Weights of a small GPT-style language model, trained from scratch on English Wikipedia: capped logits.
Each number is 500 + 50 x the weight over its row's rms, rounded and kept within 0 to 999. Layers, rows and columns count from 0. Numbers have three digits each. The size before them is the row's rms in percent of the matrix's.

# layer 2 attention key, 512x320, rms 0.0618, rows 129-172, columns 160-319
082:419577522537487538415547515516402484512441444546495613554507605508482534472508493508485467454488491499536466515526504584509513436491577560561478531479507503494535461507499445573499484573516461487498458418469455528543532524476377625570541558511547480459525538452564551457425522427510561457487475528498514577515430502482525478463476514421498435505479564518512508588396515524435573489572492518521587512557415516535540435423512476562521585546544369574482516476479552478463561530478501
082:484535437496545567536475437548440462478621524423538442591542473512483432539424465467529478559525519480497506507562522475517558507407510541532451613447561501466579448468537474494514480586476488521429486541581535555505540527488454528516490497558405487535464537536471537428471613505537500414524528570568432498522476460417499491545451464601481426493513515536488450554486544497506456583493461469588466442582494566417466486450496456645464445494531516440555453509571535404506481597422488
091:540398566495424450504473516499479453464499520476536482472457486452469472433586405497565447545457532550421455513499515484490538482610483561555450521580441446573476524549438531508516457430387549534451437614494440447455474430421533555540481455467495508450515546635531503553594400477502464424523526496517507506470487490589577463496551459550421612537481485497492535473487560518508545518517524506480495587499607537531555559470468483514525508474549442495484476583562421495499486606500569
090:480548533450528549552601528504480561515483518468550523582486496472507469508469418437502541581496447422505420402525474480503418457529608426532471496490544464427521555475628471532470499482516537512536470445418511397514539466523468538499444538525614528456517511488515508578510504424528514399484472361487548425499502454501571515487583509494570546506462552387505583523547472548497547410471462370439460451507529518456534516414503470464513488453549421615551578480481591493436491513505550
089:479441524559422472500529492462464493551485527576514516455446482577516628480498482539506505473564450507436523429504547448500457497559428460497439590473470469493542523490435433490405453502431538410544505564459459485523541527519558574413534528614594499465467457497498519493533514444501519521515509542506461594544450581539523528544463460480472499504517502525511566517501367523521529455442495564528638550528441443556437464446537406438460525555560467473425565500526449431601430476534384
094:450542465606566508464463462568518470489544497438512487485485551567529450550489441519481532453518581463500500480516526546489527529505437527518494512524581541418436560516489548524466560568471483561491441464512478472454603589462506514475513511477479495450444482523503526528433496485515532497477448531490497543373525455490411535483409548553440542562430479446496494452450571572471495444483463422519501437462479529403585413500440534493596445501599586567466504538522549528554428543474554
088:451505560547438495476501644490421486465544464475549546501471472595511536590525479488466540514486475545543403389619491536437485470477428438599494409537483521510521453442473533553486549488485496405613453437541451474477488504578523434579467551470574539451491404433485512527507367614575526470499420544483504508481496562575480530479440408502476494548581556502552427527498411522497479531452509544529539498402496513449471434480444471474469511536542561413545484529470533419496419505540464
088:443474614445502540442513472600523467510443532479533501471515558474488364457554560425500467543448456516431471500457499386468530558485599557441544438548470462516588523491496547461524460585502437481509510467485531543424556601565516507436507396533518492434505532472510456627520612387478475483530566515553480535525476475542479600502570517544533593494507489435548471458499475464489412468413468435446526483585475534538527521456449497497470454526500446544506485521475536436566544422465472
079:455376484596549600556427517529464583586515492427432398441440425515532481406456536517488463512462485583605602556554520473558521514519511474448474548510552549506540544506451487512390546477436475567553523454560536594534457499530479491560494508567447400523440555557437485525513501501637522526520565540554487507475476489442532579483474477558525468588417459506511419577552498488544543540419470477527475470518427489428489508441507425582433487598532517548531426444576534389507438516513567
089:384581478529580517484424561499511489484517471505512581516461532521542374495434462470421493603489453534550535437588544483413574430541527593437514483544506592409428499409462441575501509478611528543491414489560507449503558515458500491479544439559559440424590488492388511480439522416498446534536523556490587562608465459433487525518401482504493483561526519453537464394444576532491523527521422507508411586532481530444498498519478474555516461576520471544528486488480460501519447372545510
085:428488390513534465526496463509407526502599483512535474511452535520469534528427496506599489570452446508483512544473577464528519590483511485503466559448534561542509486555567434545460570573552475490527466539434455458421566537404409505456581506537507516523494522469454478391600566451529534521455471500505511517458444448385465515489455504517534519564445490494535513565605564480539599445365393484559406398378481462496479504445480530494582510547435496538499502468513465364499473454616538
088:481464622531501472528564483511503492399465585557448542479547491453611487469491579535552561477488493466492536498485443627493505537543478491464501467584619506502374537542447518556454475520459508559552562552545469419566590483515541546492500502457509497435520563530531469427474520525526494514510517503476498408596531580511511553491522535488432364558562516487430535482484512536459491437464556505394499429409495547455461443512583538463424386524574494466524541452466509569493435596462474
084:561512497496391499477545429525435547510598467523498613503469485512592484450425407515617512493435517525590395562453537464508503457519515394468472583439608458458451492536509499501454523501559474486494502576485459493506465541469462496518497481546502519437605570416509567532463463523500513493470638510448509529366453543552505509559494420576512471492426518553432565517513447501507479418534562594536488456545466494550501444557591530541569520465449457465527578551437485515572540441445487
094:519546521447480551469509529542571429516503518522485509506453500585518624484467509525593542544540575431535513401385509469509445479561493509447511545506509461450430458502541471511441540560477493406498513450463472478492390490540466595564481440424576562528449476422452533459407510490507476482480547520521517394485462555558525568517508500614463589447527558500442548533395489526514473435576525476481544462615566519518512506516483494610515545545488571511480462481499501455478525509506426
091:449418492468575410565578446428411560565523416433586533546437500526450460464543435508522490539613473465386495508484485406446514515543495536509507506470641474549456481462502519460468576420471566516413529473481457485499539478457516488566539436480527467481489501566447480528529517551501488529592481476434504540483599519399456484583508513493506527524466526500463570524466564430469561592557439492519590553492462524611428417407544608498546473602460486473620559525450607515576494407530485
076:457504584484461427458512480482498540457471438556466570504517503554471557546507465519451478510507557555512513442408502472420517508509519460533508496571565494539535432398485449526548525404482490415465545471477521377475506440485492511493528556459488418579606399559543455546559390442552457446619521490488419491518520455422488435516580476457517579566511508470544484461538501446497546490470491599435515509398504493519450390464587534486476485518507481555556413471550471478471413491570412
093:536472495558429494455564522520448478513514542548478532367496439481418536590522501464462463396553564571556481520517430560538521462576502417515444468455460476458457467477468561503473477400518557554540508542492441492475489606422517489553484449471544575509504574488521499581489417428499530511500489576426559543431472611586429544515577471521514451507557528478427489451529375558501518426417543533428513518454500498538570460570543516488540505439544464604483637599623500483555457516463487
101:451496498492426501432409586519592538465501417445611515477526570515524494470411478577494474461526622494444511486461509425543516559525502441511494568540408501510496516471556490417413453501472608462461509522463475503479468505505500476535521500532458448455609448526506459453510550557584516452473508501558496437458533472470570470539495535376447519513498442446473487499506510561549484478497508487565563473505569523458495453556466543483506513480517488449514465430468510479513500424353517
090:501527535432564540452407513469572427465440456527492529541468473504550513440420503526519404550522484487556438478470463474437485461511469494564449486543493514522451519575484558496625468548505532445388592501485504490457425509573397521399558555476609490498556528489405477501474459538509412451402532512603518499518479624444558440408499475509527540490498426417569513477525607586547541536495544408550480494507522450411514556423542478429506586435555481532456436540457528446449550456429535
099:538557525427489477470473477417465485497628472430413372441628492575545560409516404518505458591441511507420516487520372499495561511546585530566533531541442531496492481581488452518539477543455622484519455459532586527534446490447590530452529570506516459525460454538519498540506565550430458517483554487409552489580506430476559479497480468480509449527537478496563411557514553456498492532581524475507517557475541509466496537478537528453424508531415482483558517382438468461486556493454531
103:430596555549443487506497647539503443480499461508614544564467575553584457471559587535579395534463477492518578461513515503510505503402534444463519485555510468514520513450581424508515490487487379442481443405447518504591469574511503478516559571456510536506468435436500488470526475486494457582531474528554503441544560511471478512479465497526546486458494589475535487471488514443537507422509446561594534487557551522470523497509563489461530470527494568578534415483504426488480500453513381
090:512500418556455483413558506525458523433534452472538564585519510518473524549523503513479499491500448550412589472504449443548420582468564421526503525424553481418595470522559427437492490563419434556508510505562503486541547579463491470550472537472556464504470465496536518392492524572631458558502550581499502464594465396513587549521460516580487464550470533567471480455487559541393482516525583530563518435612452542523538505485399528524539420467507431541420531491486441467513455566531562
090:508442478495540451460519556503524534457500515455542450515464511493544566399479552487468552512501464411483402502565566511435442577578483511479506586495359574534509501506514528554469483496545547481448513488496544441547516499445449551613551507524402392504574466512440486515491515454452528392615534562554543532507492458452535544522446490435399509445476520445459490473458569413499494574538477494442420521450494533475424498513491540451527480481458469497511530412626478464455544500498536
108:499523514546513509506526430502402500559427498474497469581429520470435583466559530491490525476624564553508423448545541508458462454496530525497460527487532557427529500574526476502550486445545468442589462511480545567522543488500507492495478510433465470571423595600465567539462534494486582511524486413577452569536400519525412497478535391499536503504534551544476446523516479431469534438467477522393486491514464526570503507507500444570569527552569512526530626532441450554504542463594417
103:441445494528412419431541527531475482433491464498537461507543476528507526624512487547379563404537493441536579491445550489534551605473486480492560490542463511553497506498541503457374416541460476483466465546513426488460595558495496499457427421568476488453544401469560437527506568469557463508550468635516444462429515449523536481546580564501494544466511529490484518482533514458518433509551436523519460486461463568509545400580463599490481503514502445545469464444509566487495494430514461
097:578483542444513540526441519485515589470500579471428400497519564414419427514523542396433517449546532471537371440558517443427545455488443419524456481512466502467554502517429537439480405398559548490530557502476472525507426456518528528498483514502561607533450508539497500458480515473351550460457461484408474559479483533434494442528495423466490461553454503517521451415521442504547591478503612420369488537440522519573515506440568410540505527519425521438513490501530483496589577488525490
103:594535528532446473460590562424491520495513447517497555453477523528552562481471459346581521441488473525537517556441472544466505385454487542525424330497466492491450543481543482534516474532447433482480490478528484563474495468531384543488558480471448390607483548417545605469533518573514579570489463513505539458462498594553534484533536446542529446487465493505511436531471411595461479522465481546351617459518483460490582472502507492569467545505535515499474529504522551487495565557461526
104:448438497561474542429511474542490497561458555502579513560516481416503501625526588511484509483481547486510456557509516510454510461521445533507458513527531502481485555519510478442501452426489414437534501463483510558501508528460410519494425544465505493551446434536501523512508472569456551551532525461632432464575450499521465501491445615543446518408544509563562461487538483489475432566468484551478478474567515524551608593563448452432514508539565558475408550545504332515394541358576371
111:460531538519574532426468507496410424517505542500506469581462541468524523501418506500508549428437588457558527467554592482456462555618489464455577487511499532553500440451517551510416485508444476442561515462477413537470546478539489518466428478468459485462472448470448512485481563443462469439478505493478470511515596565481539440551561455531515417547538483508506532467577463497485468570490464420469483495453533451523506433540497455491487504460503488500517477424458564600396546481530367
104:597539500488559501512495546586539504519530493522505524394505462414499511496406519528520436515533569404559501444582499497424458551510545488561549407573502454544434440461432428461516488505526511409392372486507525577449454597647501534476490496503530534450430527577411522470422439409512503421446496428486507479523565558584391450510432505486528501527418540426536477484569522529523517437482495541483511498556513438534455488518473430494492477514433517515456496473507496538532469469452509
091:544510455467509398498508418570482490496522524489502455588492513560540472416541533534543494489497456457506521434512417470469480453525497453472517534594515526357526510491479378579477518508410531485441444471483542518452555497497361453503504557370466393532424520533547463492487504506462450599424537514571520420534537468564597543529449510528523513524546475522463461522552512482424563455468532517575463527539480471503526573469454512424464522503539553511519569522410480502502520510506402
101:440469496527507481494496588499543488452424373552427460497522461495514524536471518590420526412509513552519598499567575609576529552466509416497482484509517487513507461460508473490396513606497468487478549529539543495528501544546578498528494525448540471439514475520481409573555533492449442496401491563501597514458520485471526517496564491542475447601455513488456501615431529507484517473567516448524436579478503569518527475481491549510507542523411503545490484477493530458511383446529470
109:548498510515432555560547542527566515510514493500515546474420550441491513541539471521533495471501421462491574529489569484453468482445486530483530434465538396524499538506447526514539485427440482492446496449588396496485535500506456497561491513485506564510569502515438467535537577432533515518502443473537551419454516517547494526470482508507572474471420404439573477537530439439501517455494498595584501416479560597502372454475459506528457503579538520503502480552488518524505454586477553
118:549494591530423503417557570500497494487522598587438515568449444465533516588543531486621411504531504497580448533515468559501505521457498526479478435464499536488464498443494463502539447499533466425461495476560460521487445496609462452487430540520460449494476500444464502480537506486487528365535448446542534481469543543428479479531570499444450521452541476567501496501517482563503589528528479490524570543537545538553474462534479557465473499526475598534435457452595546480407495449489358
100:521378507443549526546503537442472482591474469396504495529455474559523510511541542531478524396548524535559419475490542497459449495463480511634480521531566501422482436374608519401479521460472517532572456520431428461524452531455534443482490464552490581478510519504461572642657530483474496496438610537453471550521511572488445531467536521544406534460540480544494512477440529450521483425489542534514518577441545413571511472427435480500507508540478556422495524493547504455460484468419441
103:540506529450461496514450520446462516426601411378539496437483448383639479446537465448463431507446529508509498650570484402501497486589494409533581523503394522507521513613533484398334546435508570530529488490518504423531533487475553485493526478552480512530512515541452578489584478496438481599441480469488482505550491551567485534471534482508428460563520546478480439460447458351504404453493550494439432519558481405534517564506533486511442511474550540497392586457486472478496538468500414
125:571468495524493514609454550549513452572532500402560542429477441541447525482437479565524524535575592478582410522524550464516550466524494510599509437485415528421500482566547502457568515492531570489534424482492593426523479572490524502473398538595446514474515477469505594570551462493424505492527551445506447547454410496610488498531450487487522474427444558386473447577449516478562477432559508509545491484597523466459509455455497473489455473511494534448511531534458468522483502430439531
105:540537505550531597558459383478491474541541511493502431572601518463522488454581409467554520532467483591411519453540390405490504472493527422488509485524570495400571467528550424526509492464491421505467517436541485575566519508427411450504551502537546434472421498527544470451544540534525523582537570550432530515532456482473592525469375476453488617568602491559510492461492549479417413562469398432480443357539455535466544562558500513416480577483545498464539458437579470489544465464474498
104:450540614531574512526411444498485372495552481476551469495511589514568419541542525512472431584487462549473527417560477424510407625436563409463545570486442559521531493526489411407565431477467425486515440460466525475532514463459549506521485590444455463476560462483469521580470560574457436435539482555533508516516466486523597461501419493562575447486454499523538498524457521560449480531441483558559456552455498529546530530502498511540487513423561475472560430405523503475564410593602567
092:497505414494418479429544506518510514535490511591441517560428532493491518441489567459489577424447430405515511438456530460519583494462573545428477477485557522552505552504386408641571509536459495521483529494498505523446555514532400525564387543519445471514527446501511399515428387475517506428461467473553554492488448527536585542487551539550509512444532470492498451521523444506470520569554527584521434593591476559494541488503430472382465537565442450501493572524533468437559474537523469
112:457486550484534559525367541495453537461565513585547476495597627424551430568610532483498384579454447513445552559477465490523517520452467468504538574475461428442471530573556466458467404462537465444527497505445545496529559499512599476475581547504504483596420554531538428380433442520594548540542487502517393454523534465515413508537504474556515491528393499547564429389520386439558456479445441573501527519519499478431476576533524497530535449479549488516462500428535513540525591503529412
120:457490487477458512448489545499415521492511392600479498476506612610507568478385497501531536387467456465528491424493623553489556555402497588510469489556502440436488504424476486530556468573453483514497459499466477542424556490482508480484529472615435490489482576452476501479452394452611507403536556435494443539534443492509435477547553477446523517516498539452490520486556482472553480512519455547478518452576551443507479457519501531444549408650551488493572491465482483481513555494527599
118:423413528493449496484478443568495440474454530456553537490464382458481460582415523520437558354494523458451519439499545454480532536518430466334459501497533484498553584440519525509433506456459434558580526488492460483526520448466472443569464440370521643420510394464515432508561508533424449523558444485514516547526512538536413464496540527467481481480498562565503604524556467534494445565485487460538457500383524587618527449429494501486495431500534481473414502537474509565502444426518473
113:505492518467555464523501481479510456477512547496454482488527467488610521459487422576536479474541435390493478497513511503521470556494479569504553550541474418519520508493574402472463498525548560556511472578458505565474558538482583525527482552492413433576442447491447480437442460496464503557463525517501513451451552449556411503525506581424442509452527494495489445520501516445571573467484467541360474444438515398526482518572548428409498502467537432429467531490419549572460604486600520
# layer 2 attention query, 512x320, rms 0.0644, rows 130-173, columns 160-319
074:512445479551616487594463421494524430554517470528469576530491503508539503481516354444582509454576431513433475505546514569456486505506549520576486443516449507488489496465466544478535494581422560623465493410514446513525483533476543584479463496457462509493528445473518405472479537529593595556458464533552540488382491521541384439527568547510532461448512446439495629454540506545454517584497480539444519470502454526543489516401515456539533492520509520520422553508517464429520536486503486
070:467593403455539487509460469523441431492499547532508498468460571532583471490555569475421522569498607490554530472531468474557486544486490447520563416506559493534451447514533513476618453546472526517457561553469536518504513513520521472596474376555596455533458551518426457440462490552464488475555533448483488444478470459563469492611525569501508485508535503479552560561554474483435508521428438587563461448504487422476472573616562460512585556528506505472526456461578448512546420487546383
080:504438567535523535422437466447453470540463346460538515503526430530463530476586426522588435535456490478477388494460580501482537451571508555491483470535515634462467453437449507439571473432440462473504519531530430463518555571473430475486479578427467472507450519533569494497489464449456521506442445504507485472424490496501470497450507542492526529475583508396455509574515552468459494577463530487552445498482471482511461437480465507514462423550518475484560494568470492441470607448430573
079:563504483526460527535503629498450415474521452514540467521560448493478481564587479467525506525375478577454414496530485495520545453517498495421578556463509538504533463586542525480474494490488428533466448542479498492459565557535433400516497520578463415492424510581461534501544493482456489483434452489443551502526455445548541453496562399496548518541459463493488392530535576550471566527436502579493521575516439485503497551579474462549596436448555404546559510426530519550529541505514517
081:507537482475492539469523498450495572493455568512521461488511551560497451422375535418558582506558505467559516559555553449464436484560489508495511485522513509570535636418445542470503515476450514566496548482528491566554505507652484499502433436507467547563553537531554537470602399448550562510416534537520566498434452451504547476502529474500485501531553535508525555495557505531564404458504424526437535489465490553486552539521543531541429475555455551514548544537447555431524551547492561
077:486493557525547450505433438478478561465517574547612514494452437576454423536603431596457470510500600420579489493455426465573564514464486509497509516554589576453570437555473511419643522517462469571512417527477479483523468513380560507538553542515583443489507513480540521480515458447504471499447586505516503500585579498499578515562549603496352522557499409525447543505564441496474491625541498423484571468437444527578465492433537543467488479504535463599442484476521492400441567530451455
089:520514495474629484405529460530428521448503560457505522467540475571456422464522513511503508441495550556593494487502533543532433452475407573490551542477511462420473520455517470538482492513530437425466535527485509496490574536452463447417465570538468490476526438547509520501428583465454475537477443535511465539505547547496528566508484548422538550540431484408526567552440400475548534514530583485431533489524515518515486499460405538495645414539494443484504468529466475511447553459393525
087:562517502500516527533474498562494524512495453566389458652527458500513481476524452544487569599560552539538493550460523472437528466608582466540542461465485558456485574445475489526467474551525551518512511465474502500503442498524526556554478509502448495547475397499464561459494527579412530549368539412410557493508483481550582467513485431524509518503527402559572429448415603521531488587490454491469510543569527459537535482470469523514504488420485505512533614546542552457498645494444518
091:526472491550523407479507531538421500494614571536527503494514500558454462470437515480509494531440488470444466452565504554479406470429489518522517570513416525549521558519470567430461514506493435503494445523509522444433632499507555516513462462459454562593481505494639483447457513469579484508501437575540444382431481358522578526525478424410457466530448475460523500458486366540499520531538530536487460446539458578521596500415465552307623456477529444526407487536523525457527551403473486
092:513460372477510473515478594415416452451518463556515538601539495520510403509556487580488489524535483513442560596507560546476471523496486554493513483495523478494519482456396496511446478591535443569551444416498544557483507526464454583479528436597420440455437477553494483512485507497530492478573402458531437461554465481512519430452463451446503540571523501503507544517460420438522539523473500564452459547513501609642510450350467482461543486579495554473471560525465564530517490520461420
083:467508441558508483523507486521507518506605431480564409541618447598373509456488458523501479499448459522550512492429541410460397456501449507521486402550562483509515537412515410433418564559522515455493514513429447516446458518484495535454565543476583426567490517505445531590499498404506497569490423413538525554542488513518472480435553459405580504536475488451487440429508484423468527505459525512538502573537526496551602540503462558498546525404541458578506496507496545528436478451490433
090:488451495463538498586529510441527527642453477455394516473514513511555567424524450575558604458508449504391526515507485478451443499557526447510529421464452486446588482531468480511408501598383610478459436553423455589512543482594569501520512490398521441490428456522451435549531479489516477513487383429489488427416426437440496467522478552452619475420552478502549533374488500374439502471468448561534489473465578451462562560483489593543564543575495480546527550445527559417497440528527522
099:514499539468482559421549467453527537556608558502494570469551456473532468501476546504394483414485428520596456420458484480530524533490550463460501474498555445553439534483495525542481554476457498556531556542443515567435418458527512542607506395532474355462479439467522569542566431505529479573411447422478528640440506548498497533424485478522465512462494424596475467570476557548542532585488507509573474523503453481472540530607528535569547519499468494505450545603503576515540523444496481
091:539478453562457572496418527566400474607423583519534446578546577541530444561615570501584461599470496477464510464495505471464588428504500467495504486533415525405494452522514459579465518485619517515536442580576517426540401484463522418482462524401600597449567542521435594510471544530547519550528493512450575450465558551481435449462582525540415505446526441459581518458493502573476491513535536517469545478581418439510525485536538485379443526494495447446592531485531516511539474497469490
105:535479423501417416510439557510474437520473551500519530509569509555460508503540537472454543528496493437561487540486529428504498485407566453470511542497465500481522545545577439462450414478513545563536495458517543480550486512462525489352402504423553573495515488546666495449467475492536544547537463535562477532523489504520468540482568530432528476586477515503552502522544445466432504500559526516552402549541448517599536482429403497459550550465613517423445427427528453468531503465540448
103:522594413493486488498470388441537475478478466444465452495463505523528526525614462507466571479598537500456533515460580532450432485508452479578485386525489502431425606515427421537405464533440539468461543474433461513488512536545504447568595538500475372436508524486495521560492507379510537489525475457534472485543513603475430514561494408449503530536561554481467483484521498490545499390563443530453502499463445424526579533450570506535543560485555560533499667530601426529434495577539459
098:491437499577617510515515465434415504528442562457458484483533519586594523485483444457607426550500418466470501521445472505434496463478461504507508535454537525441586427565478535531502535495467474519480435601463531530505476567548564477451554532471547501452452518440499524437457490494476513512435560587514493521499515448476436495550463577476476442487508510485599599485534540503572513475526432619462491422583568498468474490500444509491476484553546473478572458535463566462464529496498403
097:452404481528535495524569497451401494394525506484471488572481546491451431521449442490647493515418504514510460614568478547676617515517491500564550619512548592483499503544457524462459486451443548528540511458498455547439497576506544474485600540531424538503615560466492504445504484423508487502504556587443388487542527452438520596488424525498480554435498481515455494501453499511521528442500439472535548475470544618552543499546471538458529440547503477470503498432479471442400547534440495
102:417463518489603487472577357412431525547415481466582474516463548565459528470480438517620581582429555503496526537452480503495489481529453550533466540451580483495481525521485557518443485497541506509461493529525422498521495526573470479509543548518533599485476561459452601555444445588436551587484532500508510449441482477520490436506429469531515471416431442531532667441546598467533463509440509542514513412464480530451516521500499505422573535584493506390538499553466493441502523482489562
098:451507603466458538493442552519443515396485506464539411543542455500559482544465520586508526542468577477447508533547514507543496577559524466552444488541474569566443502569484556541611477491523559474564467529537516527455566472507504540505436487500414629560562496503459502525556495533449456501508518558531487417511476447545613466507505438530474537462462508453560496488473506550530523599474541455558608558457461533492483508496490590519556567520516469589551501546434497439471616487561538
094:389495462505383410511517516544540475479469402461509495511524558501574460567538529489502602440525502477481519410490442531518459601541432459479498403533522506445414658518419484553486476463503510450480569460494560516516537471518477529632399480474471403498519483520512445575531435433586473470606473488483486381437521450498550463454527406494508579467487469421490436603495444511519536586537473483555471502442497602459527534524584428453488587433472512574524534530508466515482521506540477
100:530548591495537469435524550522497492494492470513444524448536472409518441412557527504442497340455523482457385482453525489532545497523553512427541542517582564494471355535555510602533561469521476502485511465508534452500455495424488415579432535585518475381532490511469470510463451508543423505464553537435505486497499495438494483434616480526478496501518476525512494578513454419481475454458512421484511456532463524450491379497481527582517502499431487468509409423545549557375477455413491
115:526438499492458380479438569488587400461512426474575564577544468455432469557479521568396520420551524483437499425520543491569443555521553443414434534512504510557418523430567444457504389489488599490482501380451478553581427511491425470518490550422547446437552475537477479524491465499614478433479500500464545370449518477547438515436484509481550521544505535508413453475514456513467581562498499486497520528521454499609541474567572421513518537416493533527504547463486472543545454520496566
103:511529463441515493489620420527518501594510527507502402405500528546575439495524564520543474519511510592562531446562561508406468499494417494511492446469438504544544538515390531578525486488509478492414551461540561459460530438441532489483490572520424417456417537540562484552482508501486557615511428484477487557461505494538500464526479439566609415515511465592561491493578538553550448511386506594488452462490507433442483466460489515414585468629492472494479468492514476435511518531496433
102:482493472481455503607503536406485535461486504495570560579522505551456498525548474427535536486474446545450457474508443496473483571524562440473596512580507481518569472482448622494526448438536491532474476530477631529494494498501558565479467427498475496420423510579507487456485483620539492553452503571564545467523570364523498519434543545468531423556487500512536403464626414536483533451449454407543521478524459565512460475548437437426546458468473526526557505507582546419518484473398437
100:494521506492491485518525523420514454483497480451453524505554518552396466474545455482418590483443517510455556459512556458597480559608530400533544560557577480404535595556416468477549474530561449474508524421526582500580476611480419465466553519470495440436456563575490528517493480522556470632420523488518460513522542451445439509622539490413520503532488513530466486542453558470445501448552445517434484482544571556568422515476416506499600570508542513569512530478563454470492500480513478
101:490504450511444482544460557475483507490460445384475487504527464526475510536465513616484575464588465471465566471447536475528435491481468546546459555502518496589541453455395404498458543431499567489502541511478644555450428385544486495417523407530597397510524527427491546521564555550483463458437521528582499369427455476600504522590475456532514459477479429462409500553442439573513484566525566460515599548525530458528530498524539456504552574530496443512395490536467482548582530470513543
103:514487506533496465375460489597496516399566565499431536482462522474491398527533598509459513501482551515510490531519511546489424515496547494534432473471454474486453501395614527491425429437453460504462479562571491533502494492564420417460603569506625485558515615436536525480511582438515486453535549542457564440493503491507470445491509439524612532452490543540476544401531528513548595510521517529566456506504413473606557443466597538570543500411513464518522489422499487489491534465506479
112:481569541524548548501572497451507486610412582466484453480508498512549536488492501500531478495513479574489474559431540535490429456420480394619494566477498471392524493499540638448455501511528482426466464498526379436475517513547589492492494510524512487527441482514516528447500517571422487546543543512521525553517509493497357398577416535534439449401408530531458527469536540563500485426479558524508528477546454468465556542487511517526452498458584546411488510568491523524442459557564488
109:466445521418542524550555547436494462558521523588441449511473475499425473522499527427621502475489528486474588566528477523554503478505536489628494480498496490471478542591401560462527524525433463407447505481460469457446522482538477507491523499663537547549488559484543449489517432588474541506551392470490529467480516464521429545460486509542507536447487475445480476474449459545534446551454490534410636501480533516577538497525522440496492459522530469627541509588481543549454467517586528
111:598520478532480457450411546559493489494439494442482466461465462514545503486485498572442480580478560535464491480635497475529491514500493505428490527515548441528456535366575451490578475521619465466573467461446471534481492534533425553501490554463452508504476505511536559432403495489474482469576423506406457497512500511586525405489479530472521580679463412560548516491496579491499516531448552518558547457506450462653520470538625445502522489432578530537527482421492446496467561468535541
113:513514509607481528551488460481556434589502577514481532492371523391541521508504513462534574484424547591530444453501576508472586423571515417505557543429533511315426503620423553504531495428550515436485498462523495480535583485504534466601533516474601430602494547433523513487482472521451503533475480481539488547529544493470472530446436552541548468501562557543473538462482535465588462506517533523458448502533590544463551517502561520475515526575572470427540455564489527449471541549405574
113:472565500480491592509521413416463503518546446400524461475470404513499472526469572538510498458469456492515483511458588476510596433510512665583485562531493436540497428504515516436592481486541510423585497460518606475464478489504532480467467479596465464538487469541466541505472517567468392556469527580458414431411485480524504543515535533514461479543519462457500536510553489472536528522482562427446458479544459451462498456523565524527530436486515529524435515526474520447499477478466536
106:577640579427432492480506489541557520445566499536458421507445574470377589482498501477570412562495519483480502549476542468522546498479423504596511474509509438433480511571540507485593510500559413454468501546462474567425441470534467581450485607546491527492435560483516502481458499467509580429541416507470540507435483463474480414504544513513520518498514470514617507480494516531501520467446514511478452549503524504535570459508556499559461513533506513473486425455423538473399563473477535
095:525486435506466554520532548450528547489516491623578432568487595508346457456456582512589550540480485517528554462476491586550449482452476454537517422497523490478503595582566556493511522427566463489519541480416426485517510500540514519479557456480509473511467478438546469512520471440510527558519511476626546483487501439524542461502506476428532463419498474502517532464503446496498520530462468437491515477442603581454541522443570424422500492509536408369441527451490485467470511503480521
107:542510500488606538530495455504517491420445464484566532576582489483442588468410500485524533416525544457458530495472482445510568447470500526509445536471532438540560508442519482494499518517473427516518473492389431526400464472493555591487475494493575492469505435492439527489471518469461604471524513444477529524432462507580508500526438588430497564536539504516539496553498536442520503448464594522506502553371527471417594492410593462462476463481459558411468526451496504535474383518503538
098:491492469552456503577580416422565594530434456528516451571498524486555548352485489418602521554423510500553508509496462521358586454434387467522549412469514450512417543557470455485418505488418522437402554439493419404488521518562464466584465438473491479539483527425465488537520578532511497566510585497439515545522425571519465610581515575542508453464465579448434559553525472512511512444491472468454555527549494574482491597539484480495508442513610509573445470499621536524506480457477518
108:479460470574509467476452451481411571518511444472463501499436509523429547529492456478510554541579535503536555433568511522538487489460375529531502582461506543417460548468494473441509458530498452493521465483547487542472566455564438543538548600464538540484427520552463561529455534448457500520539508494428517519557512397507461477502476514542533564520459372496584623526436548466506465487479449434596520494555496529455509524475504381482452487510425508480514407582449490586499513484500552
115:606488519433526443515552540548445471571531489463440437470440537503419481491551502462491551410502423535450405496492466516580472500474514497562467572523505522368465461530416507598556484464439521461497477494529592594465519454516668592479547511547509507538481550444486516492476469523517480525535434447505537493515500405524466516510494449494422568544487469574324437541476522491506440443451448499491557456434559492443484505531566596458544513554515462533510506559421512569491522489511496
110:404434478531607571429556522400527490569452430482550516515395518506522424492460510544479544442504504533502502410521488458474299453575506484488542514499416541486527469582509547405426380470467539575487573478478566598503517518492557478554503466516570614582577413416516494590504471547503495507469531394540474465571529417472508509495509450506481433484558505519481543511490502460470517559480422439380509418508523565475547480509429524375578516614553454420441498528575522488550520578477514
110:482540553505455488430480504460533444513471508480449459513465391430510466568467492556474536499533564510506391503455539507477440576549550442521514491479452527475533535583545468532420493407496478518531405565556555521508500556537592478538533559402504654469630554511505565506403482571517512559473456464472468521475526491389574439467517492496541493533463482528524443518527578549490537465391473540503485379490418463500519471515495546453498571519549519470558513511484554424474573531583506
118:549546481458408372519399605575476517568485505500539492515613526578533540547442530578624532599679471500549463516601579542552542500517465512542497547467512487503489531408420454560453566493508533578492486543534449487493483383485450596441441456507396525512511472583540499535444582479479496493501547541559502535489453501526545493469511499470527496502460509493547516583513477569505472544576646526495548546502445489532554433489534449591446497520543523563483462495481475593455511465422426
111:432495535562400544515545498404421466521499506668609488469456459490431455541534481515407635459525568581411446589512449601568509509510535391501523470473462491480539561561559590529429485447481454551574404458581484476527427573420512479489575495497514436461565451522543550472563477504496512453526503426497444507434498548463479499468415517567576548460495541507508502438415498547530478498479463527519509463516522524587478498447495454497466506531529539532510509559495518503453512508575548
119:414461474473514533485502499496455414481508448495521532521512490519481455530436455464579482499489563575479563609441530486533430508496566485424505441549557516626554538440511561529470494567503508518487442534584543539527411465523461467394475373484548500439491515442464511555620502476416488550458541446368412512471455503479541489408575448492477378431534448463495492517580561528492535511606407475452495474454475455449537420433504521524488396441504538500570584510475524530567421486492524